{"n_layer": 19, "d_model": 256, "n_head": 2, "n_kv_head": 2, "head_dim": 128, "d_mlp": 704, "vocab_size": 8192, "activation": "geglu", "norm": "rmsnorm", "norm_place": "peri", "norm_eps": 1e-05, "positions": "rope", "rope_base": 10000.0, "rope_fraction": 1.0, "qk_norm": false, "attn_scale": 0.0884, "bias": "none", "tie_embeddings": true, "parallel_block": false, "extras": ["capped logits"], "init": "uniform", "init_std_qkv": 0.0245, "init_std_o": 0.00398, "init_std_up": 0.0245, "init_std_down": 0.00398, "init_out_by_depth": true, "optimizer": "adamw", "lr": 0.00225, "beta1": 0.9, "beta2": 0.95, "weight_decay": 0.068, "lr_head": 0.0109, "grad_clip": 1.0, "warmup_steps": 332, "schedule": "wsd", "decay_fraction": 0.83, "decay_shape": "linear", "final_lr_fraction": 0.05, "batch_tokens": 65536, "seq_len": 256, "doc_mask": true, "train_tokens": 315700000, "steps": 4818, "dataset": "wikipedia_en"}
Each number is 128 + 32 x the weight over its row's rms, rounded and kept within 0 to 255. Layers, rows and columns count from 0. Numbers have three digits each. The size before them is the row's rms in percent of the matrix's.

# layer 16 attention query, 256x256, rms 0.0834, rows 0-106, columns 0-63
114:132154134138163178175105076128102169128091127141083136142076126184088086110118077130118086128137087088142069123124085139093130140152111196109084117142114118170127122108183160180178188114086137
086:154140111147109128155133145120132098099140159123161135118149103156169134112100132139135100116120114129140132147169106095190126140117086083128153115159100115155174152126167131118143127068125108
098:074076058110123126089106178158126017104105119053163131147142166049098155134109143109193140083113176147153180083142160116144118119122107065145128185090125173142088134142107124110115046204143161
091:161143140152129153095123070142154097147101094128115114110169173172088145084147110139144081115155117167147089115087180186120171122142111185090099156067119161160104111155156166160121157084079150
076:150078105096140096095166196172182089132194096106142132124164160094193159166083171128151195116121144201073137127143104117153091059066140074098124135173115115105101131162145106149120119123127079
096:148129113114130062115168123141157100065114089102185133140087149086086148066119130130176117133133184165140127075132148160140128131152079084101129148076112169176125083131137159117192115128074146
093:173178123137113159168164101083163151107171135163115113099081119171137113168131158103110126077119101120128116131108100160145135148144066162192140168151098125093171136148128140148129182069050130
104:149125167178150162116109083092121189093066120150131141115088107107084138098109098119116075150116125064142083114084071120111068141151142155136112061156149117146143108121125130093145173130116114
083:134124143174122165112109088091122138151108166159084144074142137147060073121109134120120142146136066133162059171093064157096132137134122221149054082115091158151185139113160182168105153097096141
098:146083101134162150154117150104150169134115152100112162117142121100185152143121094124118191079161076116098180187140085132137131145082195104136164107146140091182174195152116090157132129141134148
092:181135104127133166128092113054093132143085109137092163137116120161123079074129079100126127102168146104169130175122138096134134135137176128096065122141142151106151119163123159146142145106086076
103:078160108135140094129128121148171078139175147042129140163103120120161107236116129156143137083087123132147150146123136144120129040101073103177133162183115139126084132110141141105135115171206133
093:130172064076211092153125124134141148156140124126104203142192157135131123135158109121125112078133136150143199170168139125146156160125115160088090135058132116194104159126130121165125151102157128
099:098097129051108076138104195175103124093132107123142096096128115105135177125137114112089136116106135128113177098164134080168087113152103084104116179138085145155087135091117145106123114185228119
109:122162088059183111148132101154133110129143088140097132164113116114149075137200154137147142123083110131076135114150162141139110112101112096138117159126083105133060102119169105102116094091171167
102:127184094180158142100117044144111134170116100105108131079082187140104110070174085126166101120112197109176120108096138144076135074162123162117111144096162138159130146071143136127142139095118141
101:139171096135135127089165099078167101148151155141155141129138159152093109122160141112130200106124134075108112119143104174135132055165118106140231125078111139085103116145131158157137161159120087
103:148118145137106092110139151195170097080166108139151102146146129140136131192135153109087186114097105110119155156126073095172053075093088078156131152168094049111138165143093150125107128192128074
097:120185105138178126135133132157120182166133147108110171138101144147118143164164101129153108115107133144146173089117098130150171067146128144152145123084070127236104172121122157180163087177159086
096:130093143073120203168159086169112159183133099132159121097101049124182096130100134125112110101152142079118147088150157094148124057110170095143144132112131116087116114172128060151185101127174155
091:070147141115115058143090199169133134132174086110166162162161138035128130169141187118170126096112120154154157114190110126158133111074161122146124144128084132131072084136177163119116122157163133
099:086059118180092135159104164145145114108148156169138053159180127115140153103081065134072131108103122126143156159157113103126110184132156101077126072168149104162171160127088191162048122124097077
093:100180093140158112105102126137137153130107094111139120107122094138069117055145096092151174137138105164108117151100131125114135166192125126125101156114146093118141103116174141133122149098065179
105:127072160141093156083143175167187101131106106184073063108127173101122172118091162102134173117100142157161089181098115059156068173105115074149140124142167090084115125152107135119068137131111109
091:150077098104173107091133135157143125143082141096089175127147137137156120151092084166121156133181120121090123156167088116134148150124174163088131177092114098096134113162148114148136117136094160
103:070170123089117097083149143145101161181099177106143083126170145191154137131107145091148142106175160100108141088115102116087148097116150124137147096171172125077138156122144096125093133090135144
102:080100186165138143115128113109108149108057112150124173115146092112088079109125082113127145147156160091086128089122140187113141139155133154118103112128160135053111152110151127120104081099130132
113:103117089084155167123140165100143162158146193139084193146188145107095084110152153120143151091130096133145159126088137124173112112102159153077110133072090120115140094155124142190117102157130158
092:098107125090112127139176067107078156122095144174111139140144144164110102163124118141125133110157088103093146119144122146168136120120109134089082118104117170178151143149104193195139086158150136
077:145131095147151157096147138113144136126081125137125102081176106108123132069062100104123120070190178114102086137129086140114100130111189077237154160159195134115117111149203107144135148148102128
093:084157099125132071115137168116101152097172093121112137139101123086075138140109121140151089137128104155171105124107114138171137170158087145123155114125086095184078089106115130124112151133201075
092:148030117110091134138137110161128123157138169121110111045087105102136153132152046126118092102185179141091119116197050088089111125161193144218144094085170143129136154101096140162145131144075117
086:130092144070133117126167131196101131165175164156121139119084109152168097163170154173107132124072100183111104156213103106166180090166155144127120138099098086170111155118064133154144101189150117
101:157108113110076103184098147144129122087187150180080158178117096138095139132177172123069122193163089156123133123144134152158130154140092117118132137165093069158106071057118102136138144117108103
097:113138120076150105078087135132187129105115124128178165134117132104122121122175158095106120165131126114151159093099141094098111143164084100065057107123093145152153095091135087027159137091149154
098:124141107177051127072137183085136173113124065167115059066108118116120140121095089086091113132154150101171131090098099121102120118094106145141056107137163150078102148165169127108071151106104151
100:119140161190148170160150103164125101102112136094156110162142112086139147148126122168111074125094140104132110100150125182133139109036172105152108118168130126072119069144084109125127159168119084
094:143107088154156094067104125180192089088147131081166131139102154138131111226165072105114119144127153098091096070127101108088131101139104116124081133116077194198129125133114169126119186095070103
094:113073149084160103096144152153097181127143152102132078112135098082102099113138119104177160117133162123132186090154083086129131125172198108167067097132135113078107143064201154134155118088113111
098:095149153134122082082123142159140149145144113129109136145112132127113118174177137103127139062120090182133079164105114137183137073094087136144141158096152080150144110109133114098138103107089136
089:174116146118065087099110130095129132137064114110134070112106105131115128139114135169122146114104153096170075054150112075144137117181195156173126154122186147124136147085157104154119171135147125
106:139160136070129175142077103059171132104116136150099198160158115121119146098156073101138140127169139129080148125106191202169112142076140102161130098133116183106163076099128139139123145129103146
096:121194086104122205142134149100091142152092170124085138132120108141109183137068098116185113081146213114158137120097063115115132129128109138098178115107212138125106122176167095070127137138083218
097:143155108127073091125125132131131144143124082158117218138100078105156181164147144151143060073107136138117090112172111124074118082113095141154145166085129121148097112148120139119115146157113151
092:118092125157087106164116078110145085108127124152121097143149161138136142097167109147132108169091152191139128128152137082122129172187085121133145151184070127124161122080167145125154088108123092
090:095040191108126138123136109194122086133069169097046155163091110133174125085073129139129118106136098119182120165144150053170154176119138149120117128164114120099148166133131126129189088130140177
101:078158108152107165117106114130140132133127139093066110076103133181137109108084113118105120193120093079155198159089093098075108145155065167128135120127094071177143158108107094143100145152127145
097:146067087144142114095105147098172124129145112130142111098097114138127117221167143111129182109136138183124175150123125080097120074146144142132105126076122179142181157129167146106135168130118138
100:158153093102156177155098127106158107154142184179117125142165121129098121134126107097141119113153157142091122145138101133113128088047181102121113079099099155164116097115126136089155167131055141
097:147128169078130084115097130176106142183207125106120062161154191151157099136193136114133156078104081150165153122165139075208144133133183118168172163134098099180093157092121108131198140126166111
094:106082120117156104031145115115157153148121094107143146140146156180116113151213133109161174098147123136097164086137106166136137129091077130154062112058130101124113117223143145119121130203085145
094:175091152153090127211116107155140093147135092159065107139132148143140108170191121151095104143154123105044105166178061123176142130125168086126169168206160083082086174107086160126201140101099096
100:139075143203126093232133143189144075127138189135152117108126139114168127158073190153122112163173066165127116177150153130156146117115142108110161140206108126135112153126046166100190157107164080
097:149088112132162118124119117129109105135053099056095187109069146153086096091083124109157109208201131122130114132078150117098126100126066127062189167142169173169132089135133117097108109109099121
100:153104137164184111144141148076146113146137138132177145142120170134173160204163157090150166101179128120137159133077163142125121091104089096076119132120093148110135083148154099108159132132089122
091:076115199112182085172146139117157146092076139106180125117173119127169101061052125108118100136130126119126109119090144126209123110175139144111108167080122160124142125112149131164178116123145180
096:140075142139121142100119139148080109100093201123126091090148108155180105141153098129173190147153220138076142123204147144135171133105136120100138111163146125115159118154125183153103149073105153
090:166115136082110119104117119106085079098126052137105163169144142128098147091163136131135145135148129145055150165105140077135144139123135118113132122133105135132117099124118141157129084136179172
093:146132135134118171153165077083125134160103172096116120158117114187115134173120138117151102194143151116107169135110143149074128052059141114060124083121105112117133103124121110127127103168053153
098:100166165115164169105119115050176158124160156134118163093178067071147151141121147125157155098123157091104240080124158111143126148134087122131122120098156143169127178096164129130174142121128130
089:154100095128120133126087107122138173166148165110135106184095153168149142187132144107077144125162127140113146148153133137128130103058102130123112089083080100169168180176130125095130151192065147
098:181110172096156154115104111123140180117133080140133149102096100115086133101189098148124142151155142072127116106088134172125121159127110152167065154096098150109106162141134092170121109170086138
096:112161158132121135120131147164134122161189116157152100108123109192139156190166140135071130176083153191106029139093129173174131129134082144151124134168121101120108113121120131201056119110122143
093:194160072077106143148100118180112102132183124126128136091104127110117117120083105165161144124124082106197150120093141095102095105133167173144141167116071136143130143118108074146149176128121135
089:112166154137105087126121161121092165112155189130135133117103030153160130143133108138109153140087135086133115196132101108113114135124114076140123129190125111138131095075136121092184157107189084
101:068090087096102095116121155181138130173173130104128125145142114093208128187152168125113188114134138161085201113104138101149104095107165070163143145148113109075123163149090102104082122153174134
086:169131134135141130151158091146113159096090150096143114110130147167105094144093119130077136156201082133070145150162128113127153130130114181134115138041106139133105163100098147138115141100082149
094:150184139161120187171069075103101169140101122114089117147092150169109079092133101136111110113127104086166065171114070120138113133162112169151106106124109120187136129085189135146181191102101099
094:152121100097101131127112157178126106154141099093144062116177175126124138136138204149168169115122184163143158124095191080114100097114146085084166126048153109135092117139136074141117131142138093
090:113122134144125107132089088104137155170083132114138125126091128177137128133132118147096107132142135147167132131149105126171158198217098157127072077095138172169179162066144102153164168076136163
083:107052101108087112122130153141145100124196104088130123114133140111195190176097179122159181115136130155117151148139057096137058119137141073096119163110137110105085130198151115140154144221107149
090:131118140087118097099129187125182070131148113109205102097120106106146121130140112132146140118143117117145137061092118074155101155140139063171142135161168096125105095137106063089155088185133116
088:172123080121070146153142181114167070072186130117114087135138153119182099176084139122100152098128135118153125155132097089185055101098132079161152114199147114117166165143077132172125129146096093
090:120117133133133098100128156182108153106144103149146105147109154098140163158105109108163126176123135163098168099094133114100108120135144063113182148151081075134091177119127076130150147093155098
085:144103137072091123148111077190094141137083113131116084168081130159135151180103129104078148137115170087173122135170085083184059129133125074152129118185108111097116184113111112131123115140175091
083:142115134101166163129164058194124105201126135110143141130124150141113137097165121115190127139113131176148162061097157129117165110101130139088137171130115161124111118111173116083143162097150190
087:103133139205092205140126096101118163171119087137097148105091140102115086082138161084111109155095151109100107158119188121083141196118125131133137084104166119092142124102130100133097181056112103
083:085103113107156108098131114120096146173119176100134175136192140109107122101181143095198117118152064137115145111154150140091244130151143117122087149107092142139074105098217130136150102134174157
093:181135114127128177102129136176146161101122130139172087088137141146105126106114160121183079099152116154112122061059160134091171119085085134115152170127094128180160137128118126127096121083094118
089:144136169132112161138106119124116135127107090191100117097068082147133160142146110128088120107125168121127091166083075125124057162129089129129122118138137121099118114139077118108101157120135127
106:125153136041120210209144061142185122118146101173139087124070160119138154128110108143131109163145145162142106075124142149160090122161071119149162145138117175099081070106071129116134129132138164
086:105173101122198083137120157119134143141189149093156165134148152144095098152168133155165108146117114137118131095079160207135175098136130133137192133121069148169044098109181136107148158139203171
105:136147130119154141134128103170165111142138114080184118126089141128088068102163160097194147147127155164169141142115171148115144048090123138150100157159156137169131086064180122121122127101129176
096:101125134074155137075091144119165116155125097089150146101136144157178069124082169110143109099098112148152184101190108132114179162105131135115117135124108160216223192136153130148129079124105098
094:164133070138186122114124190136102132151127148108082191118099149103060084109122100137191106137169106115104118130131135168099185161154116158133170062101135135210095128102187146101158127123137133
086:087158154180136088138100171099112192135146123124157134099095175133101146107182127105135141129122134097148118052093173117116158100158142110153153077139112176157077015113163116135108099134154129
100:136168159186120097102132128095154127065119089201192105103110112140100144123145136086127132120107114113122121121076126167111084085118111111140136115137128104071104102195090098070101143165100139
091:130179134140152073115119097157111158147149120126147143142067126161094119163155121126160110157124102171121135074121121128154140115182052127182160173121042135156087116108108123072151145148160157
105:057159145148181098076096158107088123125143052183081140142126136123154128171184145168111138127127098163091127120060104126137108174131052136103172086079153105081150106137097127122153183091118121
093:088134119169106075118116155110176128146137153118160146135056123178115092132084135146076133142076093131144123127154105094119135161124041152123097113096078132137146181085106178137106146125102083
106:168135168140155140155126115131136115093105134169095135110136113144145166071137170134126093120146111120103136186101150139180148175105128130165189118174130074064104171160051039123143143111129118
099:151155120160107157148136109163152114070137086175124154109133093134119144100164136091103096110130157138081112138138150157151139177177053092160125121124142097152098129120149128045175114110078153
097:150131119105123176112160102135119163151124106100107090122122107118144150070134110143082082137121138166095113127099121135103125106097160136076107118175184172154113145082147126099169135091122131
133:130119170183101140102102205141164151109110081162145069093130127109137130089089122076086193120140118133146159160103104078104037164085122090152098137162160076086142104182105091174100125143092102
101:094180069145150055136076120114112147142158178105136188147138136174102154158150138153133088187151089123089175108105189112153163152166057179113172136151061107157117079130111144116168141119178154
101:063140174159123180169115133137134150115118115161095109150121137107145113154105112089097161053132115075158169180111154115129053162098114108130101100111139105071164135122084098180099148093140070
090:129167094110083119148216115165127174131122169143085153112079122082107189112076103139087101106112103124169116104079069118178097133142117150195109135141087142106068136124144083126200133112175158
095:138074124140104158186125106093101129122111135089112134096076095159151172136095098131128061157151165111119081108082124115097134149127104151129156150150124159090110080146193139089160115153072142
096:083102160139142058102131103169179127127114120087199112068154095169169112178138114090106145138129119094163188083133141081114115101130108116214114178184097163149161116103122091124142115087164131
090:134108132137174118142176124137127190093127054145128124140127128098160093102125122135093218041134101087152165116147080072076150132092159169112143124087155128118098113133147099192102119132130077
104:199130108157151162083192140082090120086181073136133124116132153136149096131126114129094141129142175138068175132191056166104144109110172137103104155111111156154122122151074117122125122167110112
097:110114130203168189181205173153132094146182136116104077144110154087120118083077114159128092179081094121131073085125096224058133134083147115098168164208127142101092144135148111143120172085110090
102:144109121123138106128092149217112111107143083178129108119172151104160116089136131146063081159167093105107161184169144130146120171146133148130123128123087062121132097158079111234121087107182125
089:159172121157167126120119124096181141156125132127141129099099147140122164170170095111098127163114120140074145073124066109074107109092161088111142073067157131130088103132126086130107169116066149
094:142146105061114145139121083118099130127087155099147111163117083164145094164142128121106144127100150073111138138139203084078122084080170129103080140134112142104169105082109125147135093147077130
099:093114124174156118102109130113109135100131116122157102152170192062136131116140098122100125068145146056148113122179086155157137172140136141186154063084126098125156104102097137153155071167099149
095:137187092070102162125082076148096105138157119149122131084158076087159079141152197147077066152133162136132131143140222107159117201187111149147121123116144132166126155079106135148123127116138091
# layer 16 attention key, 256x256, rms 0.0797, rows 0-106, columns 0-63
103:158169122147181156189106078118096055128103158111118159148146136141099125194122096191051092169114137087092111121140169150119148100122076171115144117158134170156137146128119150105155165127157087
088:142161112111150079130141123164142148141092142125095195118038153116123073185154075158159107127151078112118083142102115081093181098152129133112055091088118054126091115109118136111127164099159142
097:118166185167077101055114165096150201132171103159162122114154127166107087032151125094107179175123127146098115082126120119149134113118137131095162151114161125079085081119126119108143110108112178
088:125169157126102161195165097105120110104119111107171123132131116109148157188042137178084073153081149111132100109121094068147093161180092157160175118162116112076149156109104092140141162131098190
091:088107150111084086063139188125130164075141121180115095116100121119113116098122117106132153131187088113142058136071127096137150163128127089168111136090137149153142077135106140102097120154098133
087:104150084073141203129111115141110177134147137175134155117134131136107145126056097116103198148134105110136134111088153133124045133120129155128149124115162142081159177129097082144146111134090159
080:174161130133136119141110117143169041162066133115133135121127128114138105162088151174116099155134151135124157170140138134170112151137067092185089080137103052179123123127096128120129213122118065
107:100059111134123131137154099148083138181142145167118137106155130137170129082166145110136138071133114177141150140153185160135134121154166111107089173122128124096174188136143134177152086117111103
073:107156184142135110169172083143137136140086123126159139118124084144120133165110127219057094100155095097077071122156118117163173186131160204104084112153083093081111127077116094068129188104134103
111:103120140162174102088091114182128082144157137117163093191167134150063150062161143087131138133129128104206146173113156123114168116114103106122085156145171160174049090109115165100144107148129097
082:090136129156186108098113134128130153146091138146158091085112144142090105091162103150076157120134115114123139128085117142097182105090161133132102105057152120171074083119174142072110148092159099
091:126130133094105124096127224090109105110154139151134113150162125111138139093114142108151121185125163174113155109089083071137162156106061111092199134145133136138145074158114146166056129063143139
091:153175157097155140186161076111122069059105110108156144121119184152071155153079129216117137139113132132163115125087200148137166162151072206104199096161137148150149055119149116121110153149110129
078:122091110127138162128159114192080099213118180165123107129155138125083125121095105045224091064111159191181148156103136069117114148143092112138092142131153157132142161142196116128110085117133213
106:121138101144121072116105128152090097132163155072067133114144118095171163168101081130164119168076098215081094142163101176073143154148105122121200106144140124110156136138151198106129163149124153
089:099082098121104126174074129169106104167134114083124160096125116155155091132138161161109073122179149145107150138172164140162147080116124119106090159149088110144167163099109148147146091150150117
102:162179133158128106135082162083123118104148132122132154124111183125118061187127132119132132168136141133117124167102178126137071123115141145178149124131103053155152126158121124091120176096121110
065:138129153089133094104107175120112164143095100126149136146135129103063182081113131009153175087162143121168153216135171071105092137145149094138078142118113127186126122130157102112106123138155111
102:150147107111156209140123081125110077083169133152163104101147133132138181080119130201117126133135166110138101102124152101126128153199056170101138149162071134133116060104120137144102161115098129
100:107165083133090105076129125091134146126122124110068152176102100117124193116096172144160137106111100166116145084159124163126173142190081148122121082100115169132141135037137167140196127129118156
117:115151158123133134120103117009114122082094194129091094155084151147103183143127114156149130157119128094117121146144086140140165173122161202085129125158154158125178175109096126160195177128159178
076:099085153171122153061128114126071176139155117110141114121160090133106101022174183048101140121153135115169147148085154141102107196148151101193084097121164127119107151148144101102122142160156077
117:175106116159115120123144117119109191078165101118124117134146144126142039165173123073143135045131137102164167183107117102164084127088160112125103151107128174117172152159139142111119123179144133
071:110092125143126086095137123116090142204147147133143168141181110113131156073166132000153177084129147197115105157151115104073084114103165041165096156115124145143131173136176142133151157164109104
097:120063124091110133122096145046098143132152133116105160159132088113119138115125109190146186123177125159100123193083101093055200130089143148042188116091168180082133071105149136156116124167109072
101:123074141083106140190142085133083110134140137139124172110117169081138076146165179134142142139123090163141155156126188104142085115099132141099100121190091108147202151103157148121153175148109182
109:154072128123162117131099131111123163107170113133090144111123168124157065161177124123160067116160100172182194140125111145148105076097128126069096146118176133080120113139131155110121175122160141
100:151124109115165124123138047139108120112157148126178164077146082127140044127129078146132149135121143116153075086113125106138133112109131179145075095109171122123110126111159170100099163139056122
083:134182098140086178114134105148175122094110112087161100135146132121079103176130124171093120181087126132157090109109181110098136151160086136121086135153122150133133093106190124120087159103104114
179:142076169128109117052132150135144188138130121161158123158178127092148073069138113021153176050149112156169178178105094092157094123079183079112087147123162090116169136144104108156108097165105095
121:091102151133154184163164074128123140156153158144101089116110105141169155164138096228114145116140175148109101143136107177099171117093132184073195151093118144086138114157116133199122178120104130
120:107064137146084179100118174133141180137169112169146133133128174130128105060144129046140170152144127184146130142067159074148159125106139089127114124143118077134183122065136078219124095131107088
074:189108103152083203120146150135164120148146131147133085132099139104104195057119132218137179178116134136087104153107115079116190126167104155171154094148133126111113111094145139139116130133070075
098:167157123152118157111100143198128119126097125159094073074098067120186135128140163110141131089099149174139112125169123066131076120129157152173079083108189132060146123175177171134156112165072166
089:144122193169111099153142161148157159107114121149109169135110138170132089212111184046142107077110122143105203109120115128158057116120145138110097151153154152031199154125128165103131127131169149
080:088145132133198099165134118092122135105170146120076136096157204115155100191162108077140151146144128137133148168106158141090144115095189139076094156126066173145164128152128159116169172148173156
102:076089120142084133095110187131155130158112193119166037123153075140105161079115097134125139136111143082133096108162102089127129158165108138177097065116134108172138154129099079138094066107104141
099:138157154107079115189085125140157109106145074117143150148111141153102124102119157118165109154159091083098171093116160086148084134177141119082170111114074137130131094143140159162081118076186134
099:166114113145136124182129092129107145108141142123053161122106197146164120146139142090117033107151142148105132186126123111140129148119107125108175123182138157146189160147141079160160135146138143
090:106100127107089144203167189204174124221138158125138121097104101129117140090104143130128158093123120094131114156179143119117074121112177066142125208074170200087091147183142160149077137115188154
090:068075102132117159118105134134132139136143145160191096120178091110163145085150151145135098116148121167164137159129218113190145149124117151120143170174175082122109123182171085178202052114104104
108:147154109140140103100157106129104095109124160119131197148125174171150060140142129117105067146103130098124152051127096123106125068127183138124147096108101145093106120102135209135133163122168103
101:158124101099156065158089117136097148142120161082111180133171118135161047114133171112201102095114126152139134136123185107138138161128146129081142147085130128101111100091152147091190126128177140
099:062125151124098150115112177141188123147125140126108089135129151156070169100126150159136212109111142132123161164138157091138160140177112132142166182076138122113153082080138096194140040090133113
092:135155138150178155149071095149072151118116079108166063097111096127138147124187178129114055117076134096137175173141120183132121127106111082148186106127129108144172096186149076153161140095123166
089:133126086149131140143180145172096156152116123126214094123196089094119157134078184147190105099079125127105114162106087171038137152158093117118141093113122147127112105094133071099122104134137086
101:115144119133119153144107161111111129099164096107084065088153092100086192117163113130133130135131100087091144123104180139184110096074130156134110128089076067072128158044161105141171138151140178
099:127154082116087085194173169134148110074113116139095204126127162103109089155079134102169100132157091105093169087096153089146164154165180137144094139117076119130110127142117126123132086098149137
101:150144090159098108160123094125138111087111133071097180170091159167137048111074132106144117136121119080146193080166139163126141124125189151171122072161094132137141118089119175121136123155183103
098:156134120170108123144161141166146114118129052110217121122102110127161165119095148105060058057137160116140136170173141151135085163056080091135133113189147146173124135124119111143089116128197129
094:174168170070123110114181133163169137100137097144133173076086154119079115181123091080098159102130074075136084174097113093138076107101195172060065126097121156116104104139132087137137155140199140
094:130088117169099146087083152113142127091149120097137092119139110101141114072083113135104099150136104116137132094096144203070146172101129080123109049153102113135151099096114096155200094113148161
104:138114118190129165105126141116136111118135128101145097184140092120118147090099123177125128203084131136072098073129124178115137129161120121181160030133080101134114092141091100118112085176059127
099:150120124145144130114126093131125143126100128111082173140128095137172142178089068106158061102155107155137171115136085148116101108107159130044149155112081159074135127138114143151219165143145115
101:121172160106135073164133120158142111145103117067105210145111119170112116193139121097158112125105125179093131071199115142135124165182118098098097139116116131122111126181125160077163161126136112
090:153129104112116157136159118067103141104101148185153128144126162163112099182172143105130164142158152146223040091110147160126093132107112085090160143154125130086168165130175138068113162088079133
098:172161108157156127155098098171089138172100088097133161160103127122113078081135161183177095149090084139129097116081087144132139169135141165152150041174177155118089107075143139112127092133101093
093:161170154097162183048139127140189128096090160167086140127103113150130082151061118129136167118084129102134116146086106137141137178165081140166126161139126083112179114089111152124142162129208127
095:134089098069146141129078147132145108152086181106118150084105126103101133099185100124071073151115167079097141105163118112151162124100120111195099107048126126120110143081133096130159113141126158
096:181196108093115116156157163130091118112127126082157166134146170186116089145164138126098075136090134117089140126112125159149098093116148110181155121096147119156109176112126116070131097169099173
094:152157111118088132163139165118167099178173128116147188097134122110145115165115158093123102094125169091119174137156161092114109140140152146167042089103127165138085115173122096140113095183215140
103:146107130100149136111126155085170122083157109131179148135180191150119191145156108113085132095164146170143141180169110121153147080115169104079148121132154116152113119134119165161151102141102103
096:140128134058146138128117152103156137140157068129116057055117127092132152097128097157114217136163144162144098141151113100158139144103151144152116082079200132088092097167140117133074140116072182
099:101089154127108153136048141066139133105100097078126103183120065161141115076054100140144091105120139001100179179100144148161167157116101149190139097139122105184152146143124168117124069162166148
089:147126139100155115111138092151066175202122147123080186131117157119046105128167129102118138135093113138163129152116116117102192106125114124117058091107123131108148232130143078119114120081155109
094:130088122129135056055114183104175142084113151124142132147128147112107072082147110093159165109121167151148147157121130122133171112139172077138134143085125146184145080103086141120103101121069097
089:176128079105139159172107088102086050110049103095122152116153157132104144178111162153151081118090127075130127120116128115082095162111043137126163138128167131145102101123139177132110127161148097
082:137184100141130115199154137120148101098119142089132169104121111128083157167091102216077103191125075086128045140138117132113184117122143200089123133172077083121102110124147146057107146077164077
078:107087169092119117111139214076156188057136136164174113083121090139106086091130066077094201167132119130096106065110124159121148140099139169159132133148151162086126152120072147155083053131112131
097:160131106093167156205160129082112120084025124103133168099148106120102139201120105181128100156083130070122084147092154173095119088125135182141171127136152100131136112103093121124125140159162090
091:138144139107116089055122201113147183115164138149161141125112170144074082074108141067110186088134136139119154110132159143141130146101144048136117144094131151174125102109099109074081091102138096
091:045078106135098154036130165168172185184129166195135101126146074120132151078146104051150177106202155091132107112126099100079115125142137075134125156087135107096138121115118136202122129093117129
099:127130165132120061065101186167168191134148071160162119138098106115093125077142124061119153141184130098131147123131124133118121178133151093128079098090133087172096088142093139146076095137134124
078:132048103157122154131165109160127142124186162106120109162147146111133175137130085065138184083119129131139173181134120103132104087131145121188080126104153105145137172141133133144105077150098133
084:148088096126151063044093179124113142145184099117154155124149134099148150121161137003122151093161132123118152144113163097125169107141118046109086142141153145168147120091139118102130073139153128
093:144207126148121116169083138130098034147110113088103117127141137097153145208054093196109099160138132152133099183118106117084109129172071144152158155149086124140136161111119172123106135113151142
083:112185080157168119135122062102114157108181129105108080089106186148166143151180132127113112115134184162124168132118124137166116108120129133101073139072052084158132150129147064080180158148172136
108:122133129142125174225187068067070099088117137153104117107109189115142179163101084226118098144147114147133110147092112128103127129148150181151180141177125159108195109121155111130150132123125159
093:083183168163115162163154089158138055100121138102197185124106122133113152144076077197044141100111068093122117123155119150163103138143192166149161113136082155102145155132072165069130151157151109
098:101047114134094101118119165149104152151165124114144095148122173139088110079172136013133126095163155148153156137155150141130131069144136045126059168104128105105091163151120131152132105129178138
108:133182115100115136098153171146161107187046156098060181155094145108128117160094125132083101121086109155079098100146145142121129076101099092152142131099078085184143121101109123172155115135122037
108:127143133142111161171150089078113077113119170146091099121100155117137113192080045255112154157140127123138104107144087150109143149122124203161176111177139117091152167159105160125092133112121155
098:143160123124103077154182147151121144138049094164103107076050174137147134164111071165144134081149135093164104093098123090133116095125179143152094195122120139171187187112133122154139101156162184
092:162125126107113120181165190100102133074090095140130133140117143098097180172139159180082127158155081096097091141177144137122161108131149178115099122135124165093180115057106122126160148131120180
072:139125104162160178152179066104126132061085128120143106087117090128148104150097093251133126132103085128133146125076078154099137095061167216092171127158125092086157104186105151154124169140107109
119:091118091165143176140170092112093115129129150167124104095129144135168140138127065166158141126120123162152089094127117171099101123119139174160175142150129128113147150125127121127126135102079154
072:138139214114166068127135158172159170145141132186113135149073188115130115124145156007114148101168101104157166132126124091130078113116111105144075128109139128099082178137074159113114101075181147
120:102128137147135145207176126146100099141145096102079110137096137147131187167049085227136106086146134103105091154150146168079122145147090164149186139158076149055133125108081170112109154105159121
103:146099181163072124098153106163211149150176152085179145095129105167085103104162124123127177112104140189112113142151127139114137103126104079141123146102159137113069105178161151063097134136119141
105:137144155124173101136140152116150133157126176134134133094189105114081119205178115141085165195111188144091102127134139070138118119092144184095161148149143141085128066146130111110093105117105065
099:164101142163182159151146115102097130114147170134155100158082153119124110109162122122100142141112170138131118138132116159112122114132125068168146131108141176088083150122078123083147182175093082
101:133118142117152092154133163108096121146142094109060116136120217121128111152142135054135177102168116088128124182134143084108043105144113059172109138102152151104208178125150098115101115130112094
110:151058126133088126137087117140162115132108142154099101144114091140147122104099124059096152155150147112177157122116106087119128128097116080149064158166170150134175185140110139139128097138130165
060:080087121093152091116104129133137137159133082118111159095151135155097145130182129000138129090143136143133195166159140110132071109055134065113089126127117152173147148111096145150107141123167112
073:124116135124129170115119147165136077078152125151143128121142024106146090129060154252148147113059113141113122097103161105145106165131096157078119143112140151087124116115099127163133107129079132
077:093103095115139052156151156174146131154126144108125134110175123133132158141198147021133125089128155202121142108146123138109068088126132055101089135102138138158112139145157197162112187152141117
106:115024154116093176125122157147157178142152080159180070106104086141132133145125118058112183057082148097177148176139109087144102152119099048199084170112186108106157139157150102126073093151109109
098:106098114097155139114061117087100093113122139143079150173157095118143177098165164119144115130124144147147161138143102119154182137139111098115131131122125178059132140077128122166187126102190101
104:161131141140160136168145111097129088093112109128090129109091153130133160180127132104132019134101111129103130025125123149184089113141107151103191115118041153108156118115112131138141099125176148
118:124142048145137106146101084148114106105128143092067192131139123150126180194187156148142065129094159186139119126135160122149167089099085136113187163151144140141087125124173157127187160122112131
104:152137150111191124159061111077119108089092122096127097112089155168123191082144075124118105103163114084091143148113115172103189124100144128083160064122106155183131118108095133115191184171165124
099:131103130171091082115133065101089166122078081109120103113131094119152154111156104153085123158124110089094146110120042140082173126130119106148126094111142124120099109174055129058118133143064185
101:136167094145153172114129153072089128052140064106184109080082074101078148135119139136106156094101158175145136084081130162136153108129080144113113119117115118173088109166145119080084174153159169
099:092129151130129049193135109149190108153100127100099149112136153125125138155138109106146140093133122151096134103164151148110126097090178112087161182106077112076109090116121158133153142132157127
095:113106093091094123142083142103144084123098147139098130086135162115121092134150134076113129110096163138184153092150123093160128159145121103192071117146210157168160166111196177168127087124120135
103:101137074124155139140152145098105112136127158080124149120159143152100072127158094137150145152136111180146139135146161162072082080096078107125158119132098138198163176153120093067086133101093090
096:139177132062130152132067140105116101122130097096127089131167126114127157075097139149154178096176165182138191150083146116130131118144102166099099100109126157174135142141127159161128161131134174